Weights of a small transformer language model: no biases in attention or MLP.
Each number is 128 + 32 x the weight over its row's rms, rounded and kept within 0 to 255. Layers, rows and columns count from 0. The size above them is the row's rms in percent of the matrix's.

# layer 9 MLP down, 128x256, rms 0.201, rows 0-127, columns 0-31
size [ 99  99  89 107 103  91  98  95  99  93  92  92  95 100  94 114  93  99  91 104  89 100  95  95 103 155 104 101 102  99 100 101  92  97 105 101 100 103  98 100  99  96  98 111  94  97 100  97  96  95  96  97 102 101  97 100 102 100  94  94  95 100 108  98  97  93 103 101 101 110 107 111 103  99  98 110  99 107 110  95  98  95 101  98 102  99  96  98 100  98 126  95  96  95 104  97  96 107 125  93  97 100  98 101  98  94  99 105  92  94  95 101  85  97 101  97  97  93 100 105  93  98 105 102  91 105  99  97]
[[ 84  86 185 150 161 136 174 159 103 137 142 154 175 147 116  72 166 138 139 124 149 139  92 200  79 132  77 121 106 206 130 105]
 [140 130 107 147 136 110 164 127 125 100 192 144 101  98 113  97  95 120 142 156 164  77 119 234 129 138 164 154 165 126 121 155]
 [122 119 175 149 146 133 147 177 118 113 136 186 123 147 108 141 118 133  71 153 164  75 145 198 127 161 130 141 117 158 105 146]
 [110 178 114 131 102 176  97 151 154  96 175 151 129  57  98  36 172  82 182 138 141 172 147 104  39 200 132 100 124 143 119  88]
 [140 113 166 117 101 181 127 113  91 162 108 107 154 155 133 167 109 123  94 164 123  69 136 125 141 152 149 151 147 192  92 113]
 [176 136 186 137 107 141 125 143 122 110  47  87 182 104 108 129 176 126 136 144 116 135 151 168 122 128 117 103 106 119 158 143]
 [144  86  69 122 158 150 160 166 134  88 169 124 109 180 149  99  86 119 122 159 163 118 116 156  84  66 160 113 198 140  66 100]
 [126 115 106 109 145 110 139 144 138 190 176 149 102 197 114 101 134  63 174 100 150 116  70 119 122 143 109 146 125 123 113 127]
 [224 149  99 153 174  94 139 119 133 151 111  95 147 123  83  84 133 151 144 131 101  74 140 161 129  91 167 109 147 162 153 208]
 [ 80 147  98 141  84 150 112 157 178 129 148 121 180 139 101 114 167 149 161 143  93 161 108 148 118 102 139 103  84  77 138 138]
 [151 152 138 224 139  69 136 196 184 168 154 121 155 134 157 105 110 147  99 127 133 114  82  97 109  85 137 167 206 141 197 139]
 [108 154 113 125 141 128 126 103 121  88 177 131  83  95 126 128 169  70  97  85  52 121  74 105 120 173  92  98 121 144 175 119]
 [144 125 160 152  77 147 109 141  97 114  85 132 136 114 124 135 148 155 129 140  95 135  53 122 190 134  92 135  79 139 104 155]
 [100 102 124  90 141 132 126 196 126 146 102 147  79 132  85 125 155 160 140 155  41 108 143  93 185 179  51 150 144 191  62 138]
 [130 110 122 122  98  81 144 112 159 191 199 137 137 155 190 143 146  65 131 180  96 112 122 140 142 128 124 165 177  72 163 151]
 [147 183 107 143  93 111 126 161  88 120 142 159  89 117 126 130 166 120 155 138 116 135 106 127 112 130 147 206 133  79 111 138]
 [ 80 122 117  98 207 112 192 135  81  99 107 116 107  94 132  97 169 123 128 118 108 140 132 136 124  65 126 143 195 130  63 111]
 [107 145 100  92 145 135 122  69  90 126 107 152 134 205 114 152  97 139 129 150 138 113 174 169 178 141 109 105 127 114 145 149]
 [144 185 152  46 128 111 150 130  91 121 141 146 158 155 118  85 142 150 185 110 139 115 111 235  99 131 130 136 125 137 116 110]
 [120 137 163  95 128 130 165 119  71 118 114  89 124  37 142 141  57 145 155 104 124 101 120  83 137 140  73 127 106 161 162 177]
 [ 86 158 108 155 133 107 136 129 192 125  94 140 152 150 108 108  88 170 162  69 115 150 159 133 213 120 118 155 185 102 135 127]
 [125 127 154 180 162 123 124 179 168 136  96 164 156 194 165 130 177 128  85 122 126 121 144 107  95 126 110  84 107  97 105 137]
 [109 178 178  92 121 126  95 125 101 202 140 127 145 179  92 108 137  92 124 155 109 137 134 104 156  71 146 114 152 114 162  77]
 [148 119 131 135 106 133 126 104 155  95 165  92 140 126 144  88 150 120  84 138 120 134 124 173 134 108 156 140 134 143 124  61]
 [149 173 125 225 137 117 106  86 144 116  98 114  53 131 133 164 113 140 100 114  95 164 161 150 152  96 154 173 132 181  91 133]
 [110 162  94 172 130 101 118 104  77  85 111 181 106 156  29  73 101 158 124 128 164 105 150 122  89 106 159 141 123  88  79 115]
 [118  85 171 137  95 128 174 166 135 113  65  99 130  99 131 120 165 163 131  88 121 120 122  56 139 108 135 136 125 104  77  99]
 [162 196 130 136 140 128 121 105 150 107 147 120 153  96 139 104  74  80 144 140 108 148 208  84 128 139 143 130  66 108 104 131]
 [141  91 133 161 154 135 140 131 140 128 108  92 153 146 106 110 107 148 232 127 146  97 154 144  56 136 126  98 166 152 121 137]
 [134 100 111  90 144  89 159  73 156 141 113  52 138 103 148 118 101 147 148 126 110  57 138 143 122 132 118 132 139 164  62 190]
 [156 162 141 188 155 136  71 155 173 124  75 124 147  97 117  76 140  74 109 123 128  77 188 162 149 145 139 122 130 136 183 155]
 [175  95 187 146 122 125  99  88 186 154 120 130 149 172 175  95  85 132 121  76 174 130 100  96 136 165 129 115 106  97 136 141]
 [ 51  97 132 114 143 187 153 155 136 151 142 141 193 119 122 125 126 108 136 138 222 147 109 115 103 124 174 175 149 152 180  94]
 [102 137 119 105 209 129 172  86 192 134 127  91 108 123 112 164  73 156 143  82  86 177 170  93 114 132 159 145 149 158 147 143]
 [ 85  21 132 137  98 115 170 146  96 110 120 186 183 125 140 186  59  65 133  98 182  86 103 119 126 148 120 107 125 145  80  87]
 [ 97 170 140  87  98 131 123  99  74 135 136 133 119 137 160  69 117 130  42 123 143 122 137 116  69 110 175  75  88 139 183 161]
 [102 136 140 171 147 152 137 137 107 135 153 116 170 116 102 113 145 175 119 112 150 152 111 127 114 124 124 176 112  88 166 157]
 [144 141 168 141 192 125 173 103 120 113 128 127 141 176 168 169  80 128 166  57 199  92 123  80 175 112 125 139 138 167 145 198]
 [143  97 119 174 147 166 111  91 132 178 108 128 189  82 150 152 117 147  57 177 188 141 159 164 191 154  76  95 157 155  94 111]
 [150 118 115 144 168  70 113 115 118 149 176 141 160 111 149  85 133 123 149 137  98 157  56 142 162 172  84 100 151 181 159  80]
 [112 143 177 127 182  80 141 157 177 135 109  87 171 114 121 167  97 171 100 109 160 139 144 118 194 174 153 190 115 129 192 112]
 [171 185 135 112 113 144 107 146 116 159 121 105 151 103 115 161 146 125  99 102  72 117 164 132 112 173 164  69 118 127  65 141]
 [ 65 111 154  92 162 123  48 167 145 131 167  36  95 187  87 105 149 109  49 146 129 163 202 108 152 145 227 105 149 108 165  92]
 [129  67 128 167  81 120 106 182  38  99 183 102 110 149 103 115  95 142 144 141 138 170  74 140  61 141 130 133 179  72  86 126]
 [126 138 143 167 130  67 131 134 128 134 133 157 119  79 186 126 110 116 135 170  63  73 127 143 174 135 128  47 197 159 155 101]
 [111 106 154 124 166 126 157 160 168 163 102 133 174 127 108 152 129 135 113 118  85 144  71 100 138  92  73 143 117 132 244 120]
 [133 131 124 128 154 155 142 139 157 137 152  99  93 108 119 181 103 109 172  87 161  82 171 125 132 159  81 174  95 116 165 114]
 [128 105 136 181 143 115 140 116 120 115 194  85  95 127 107 159 137 100 172 135 100 117 178 136 130 130 119  86 101 124 160 147]
 [216 106 156 149 106  94 164 151 165 103  91 163 158 170  89 198  54 128 155 128 132  49  87  93 118 116 120 111 132 130 151 141]
 [146  63  89 118 162 118 134 144 166 121  92 172 141 106 144 163 137 144 143 130 181 111  73  61 119 125 128 157  94 189 122 107]
 [ 61 109 128 118 122  50 221  87 113 144 146 121 150 134 105 138 145  97 123 109 141 137 195 196 158 126 148 103  98 137 138 125]
 [127 110 172 186 133  81 152 153 103  94 106 129  74 125 140  84 137  68 115 111 160 110 121 146 108 120 114 127 116  98 105 161]
 [ 85 154 142 135 120  79 109 105 154 167  89 153 151 120  69 130 130  77 124 120  94 148 118 137 164 162 172 168 107 186 139 141]
 [191 137 181 142 171 135  87 111 104 143 104 115 203 138 135 131 134 176  96  87 189 126 170  95 184 117 210 131 173 122 178 117]
 [113 120 113 124 141 171 100 151 156 136  81 109 137 163 139  77 114 191 137  76 144 152 156 115 156 132 143 122 131 134 140 143]
 [ 53 135 166 144  93 138 106  72 184 100 173 102 119  94 126  95 161 124  93 102 106 197 113 173 171 121 155 160 139 198 131 138]
 [128  86 132 108 128  85 123 178  75 167 106 117  89  60 102 113 125 171 169 132  76 129 109 116 191  59 101  99 130 102  80 166]
 [ 96 134  94  99  62 148 173  46  80  82 110 136  82 172 141  64  85 103  91  64  81 115  99 121 111 119 170  93  64 121 107  96]
 [141 117 121  81 164 117 158 148 133 104 158 144 111 160 146 165 175  94 129 170 108 181  72 111 135 153 164 124 101 122 138 126]
 [ 90 159 166 156 135 167 149 132 125 111 160 133 128 137 114 137  91 138 138 172 180  92 129  85 117 127 134 130  84 193 158 103]
 [140 150 117 126 175  96 166  76 151 111 132  91 129 165 108 120 114 104 130  64  87 123 123  88 102 127 112 161 173 147 104 159]
 [126 195  97 173 118 132  65  93 159  92 141 111 176 104 131 141 102 120 107 176 125 151 121 135 159 124 148 119 116 109 101 158]
 [113 142 129  96 134 126 165 126 172  68  79  45 125 138 131 108 157 120  78 122 112 142 179 136 161 100 153 134 129 122 129 155]
 [162 138 109 124 162 168  90 144 197  93  60 107 116 161 135  81  77  59 113 119  76 148 135  98 154 171 150  94 112 113 111 199]
 [ 95 114 141 165 177  90 147  96 151 173 179  99 148 146  28 153  82 119 138 157 170 106  88 108 156  85  99 125 119  92 204 103]
 [134 116  82 105 213  99 125 136 150 107 128 167 110 209 157 104 123 146 148 107 122 160 147 174 101 103 113  94 124 146 145 142]
 [136 162 179 151 133 164 125  76 118 113 149 116 176 195  90 181 174 131 143 142 144 157 117  88 133  88 124 120 115 144 137 138]
 [138 184 112 134 114 135 136 112 190 106 147 163 114 129 119 179 172  65 155  99  98  95 139 121 128 128 161 110 126 154 131 172]
 [157 192  88 110 136 133 134 109 153 149 158 165  83 120 129 106 123  96 133 145 112 110 150  84 109 163 143 159 185 141  92 104]
 [115  80  89 113 104 131 126 150 101  75 128  67 143 117 160 107 111 185 107 136 155 183 163 126 151 169 154  98 135 137 119  84]
 [166 127 161 179 122  64 162 146 135 157  43 118 142 137 150 113 163 141 129 153 134 118 153  80 149 103 174 129 125 179 163 113]
 [145 151 126 160 116 139 120 102  92 154 153 127 130 107 134 120 135 146 154 175 155 145 155 114 168  99 105 154  97 124  93  50]
 [108 146 124 139 163 111 132 189 113 124 217 139 132 143  88 102 132 138 146  84 160  68 124 134  66 156 127  70 160 182 104 105]
 [145  58 156  60 149 177 100 160 103  91 131 129 128 146 128  68  80  74 130 116 161 142  90 147 179 109 118  86 138  53 164 147]
 [166  89 126 106 153 185 191 106  76 210 183 169 132 112 151 149  84 155 207  77  65 152 141  73 148 135 105 105 112 127 151 118]
 [119 113  70 101 102 112 176  72 124 139 163  68 111 113 135 184 162  66 113 139 130 149  93 123 112 153 139 125 151 122 112 202]
 [141 102  76 126 125 168 158 178 165 155  87 104 128 148 163 136 133 168 151 107 192 150  89 134 102 184 167 122 158 146 174 108]
 [160 104  89 162 148 140 117 157  77 151 149 124 104  69 100  96 109 184 134 140 132 125 128 130 113 131  85 170  96  94  95 129]
 [ 46  94 116  86  80 137 128  95 136 126 124 117 151 106 136  94 157 117 120 139 148 149 155 148 180 122 151 131 158 121 108 107]
 [120 151 176 147  80 173  89 136  95 156 112  63 162 173 115 132  85  76 194 125 184 139 105 132 148 104  65 160 144 123 119 130]
 [125 141  75 110  64 111 112 102 148  85 132 150 148  89 127 171  92 122 149 222  91 206 183 110 131 159 131 184 166  98 157 104]
 [113 121 130 137 170 150 138  91 106 136 138 178  93 157 166 141 134  82 131 148 179  87  93 122 125 103  82 117  95 132 205 135]
 [ 80  89 117 155 148 114  90 151 187 155 189  99 140 164 154 158 154 130 114 122 162  87 138  62  80 186 149 104  77 133  61 110]
 [136  91 177 123 124 130 127 127 164 142 167 124 143 125 104 134 133  95 138 140 137  84 118 189  91  78 125 104 128 167 148 136]
 [128 127 147 140 134 107 193  91 109 144  91 132  91 110 151 103 209 108 120 117 116 112 136 156 172 137 139 109 174 116 100 158]
 [ 93 173 136 140 102 169 159  75 115  78  93 157 118 149 117  63 110 154  93 111 126 125 140 116 186 112 123 105 120  97 149  79]
 [131 138 148 152 122  54  94 107 104 117 124 145 122 133 152 162 144 143 169 177 135 125 168 116 179 128 115 198 134 170 139  86]
 [154  84  99 152  46  35 158  76 136 110  64 148 152 105 125 123  87 144 142 124 119  71 134 191  84  50 104 110 187 144 167 105]
 [112  84 114 108  98  64 102 129 103  77 143 110 150 123 145  56 124 123  98 128 159 109 116 160  74 133 163 171 106 124 143 105]
 [ 87 158 110 142 164 127 118 109 131 124 111 111 132  74 120  87  64  75  73 128 108 121 148 159 140  96 132 169  88 127 114  80]
 [103 167 107 114 133 147 130 149  94 155 120 109 178 140 130  61 224 140 109 157 152 102 143 111 146  91 217 115 114  85 124 169]
 [155 101 180 151  94 110  41 134 127 172 127 146 102 102 158 122  86  86 122 126 152 129 139 112  94 150 125  74 142 145 162 109]
 [133  98 227 120  81  68 135 138 121  63  94 142 101 166  87 113 126 106 131  79 155 103 105 128 147 122  99  96 101 183 120 108]
 [144 158 133 104 148 124 140 129 165 144 178  99 107 111 127 136  65 105 181 133 102  88 101 121 103  95  95 125 157 126 131 115]
 [ 74 127 135  80 129  91  98 138 143 129 116 130 102 122 113  96 145 121 196 124 143 139 121 108 112 168 111 162 137 116 130 124]
 [135  66 185 194 114  76 137 115 128 126 140 162 129  92  74 115 177 161 129  94 131 125 177 110 130 138 113 120  28  50 111 172]
 [ 94 103 151 153 136 167 130 112 210 148 101 121 131 118  97 134 109 146 156 134  78 131 126 138  50 170  86  79 177 122 115  98]
 [144 131 137 218  52 146  76 135  83 185 100  93 121  65 112  94 138 124 137  93 100 120 144 138 170  87 126 171 202 141 105 168]
 [ 29 149 146  83 177 117 128 107 149 118 127 135  83 148 112 183 122 104 139 127 145  98 139 129  88 149 136 192  79 160 131 153]
 [ 87 179 132 124 132 104 196 127 117 166 107 129 121  93 117 110 148 139  96 185 171  79 114  90 157  86 124 109  91 126 124 117]
 [113 165  85 167 143 139  80  94 169 178  99  72 149 144 121 109 168 141  94 145  51  78 134  78 157  91 180 137 128 183  87 164]
 [148  51 140 103 144  66 120  95  80 181 130  72  97 121 162 122 175 113  63 116 122  72  88 114 132 114 135  53  85 110 143 106]
 [122 118 133 132  64 125 146 137 134 115 183 138 172 102 102 139 136 155 106 189 103 120  93 134 128  58  94 153 205 127 188 169]
 [133 147 127  96 203 129  94  85 132  95 115 146 149 129 152 109 154 138 124  83 144 207 119 105 119 115  74 195  56 155 130 121]
 [173 120 179 120 164 138 160 123 130 191 144 114 188  96 166  99  95 126 140 106 129  97 140 178 145 169 150 159 158 110 153 193]
 [ 83  98 144 147  94  85 134 150  82 191 106 100 185 122 147 136 131 121 134 130 148 157 152 104 151 104 105  96 132 134 146 154]
 [172 112 129 149 167 162  85 123 157 134  74 128 154  93 153 148 136 160 172 156 188 163 113 169  71 132 122 138 106 126 128 194]
 [149  98  81  98 109 120 152 146 115 136  94 151 157 155 102 132 135  85 147 163 133 117 114 118  89 165 129 133 113 129 134  96]
 [146 148 132 185 193 120 103 127  82 139 114  80 123 153 114 117 128 133 136 150 133 127 115 187  89 121  85 153 160  91 100 102]
 [119 131 130  74 116 124 110 109 105 170 160 124 103 116 110 105 175 119 173 136 136  85 141 203  63 135 130  91  93 144 173 138]
 [157 155 142 169 103 114 112  85 100  84 156 158 155 124 144  91 161 137 156 142  75 110 110 150 173 124 145 151 188  88 123 225]
 [102 100 107  87  56 176 153 162 125 127 127 163 103 125 106  62 128 120 146 196  94 120 190 115  63  65  89  81  87 184 148 155]
 [201  76 151 159 140 171  98 133 102 108 120 139 114 101  69 148 105 142 113 128  94  99 153  97 131 120 133 135 142 109  90 196]
 [137 118 142 124 164 106 123 140 147 112 150 152 163 155 206  82 168  98 155 160 141 139 158 108 174 128 150 170 105 121 146 141]
 [ 98 173 122 105 159 165 167 129 109 172 130 130 143 152 138 120 129 173  92 108 105 132 109 118 130 136 159 144 133 120 169 160]
 [128 114 121 165 149 127  83 117 106 146 174 133 130 124 171 103 131 138  91 116 139  62 133  97 133 150 160 170 112 146 120 118]
 [148 110 139  84 175 178 136 132 135 118  83 106 148 130  60 168 134 124 123 116 102 111 129 139 150 119 123  98  96 100 174  91]
 [158 157 122  61 105 147 141 168  92 167 154 154 107 159  85 128 123 139 107 141  97 166  38  93 123 137 146 100  94  79 113 104]
 [147 100 140  91 143  96 130 112 104 148 155  35 122  94  98 107 132  88 138 138 138  69 148 136 174 129 126 155 171 136 167 188]
 [149 145 116 154 126 174 181  95 135 146 136  93 165 129 123 118 181 208 160 124 118 180 146 107 157 125 144 105 132 100 131  78]
 [147  93 136 149  95  61 153  96 148 123 174 129 139 159 143 130  80 153 120 128  92 124 109 160  93 121 152 102  80  83 115 159]
 [ 66 150 100 123 147 132  61 127 139 180 145 112 114 179  93 109  88 157 112 156 134 150 156  86 164 105 138 148 124 182 133 148]
 [ 96  83 127  77  95 146 126 162 126 155 162 107 104  70 150 119 109 145 161 123 147 128 194 147 118 151  84 170 126 158 128  92]
 [166 135 102 122  93 143  54 149 133  95 143 101 138 100 133 163 124  80 152 144 119 128 129  69  77 117 105 107 137 101 151 102]
 [ 80 142  99  95 127 137 123 107 179 127 120 123 170  76 125 186 139 121 130 178 168  70 110 139 138 110 156 134 176 151 142 111]
 [153 160 109 100 133 133 142 142 146  67 109 136 144 128 140 116 188 174  80 128 153 145 122  88 174 139  76 152  77 142 147 130]
 [173 120 117  96  62 139 121 103 118 117 121 169 119 129 118 180 138 120 104 112 127 185 181  39 106 132 186 107 137 162 119 112]
 [196 149 144 109 113 122 103 129 189 123  75 108 117 120 159 114 164 155 117 135 158 154 115 172 153  99  95 136  92 120 148 153]]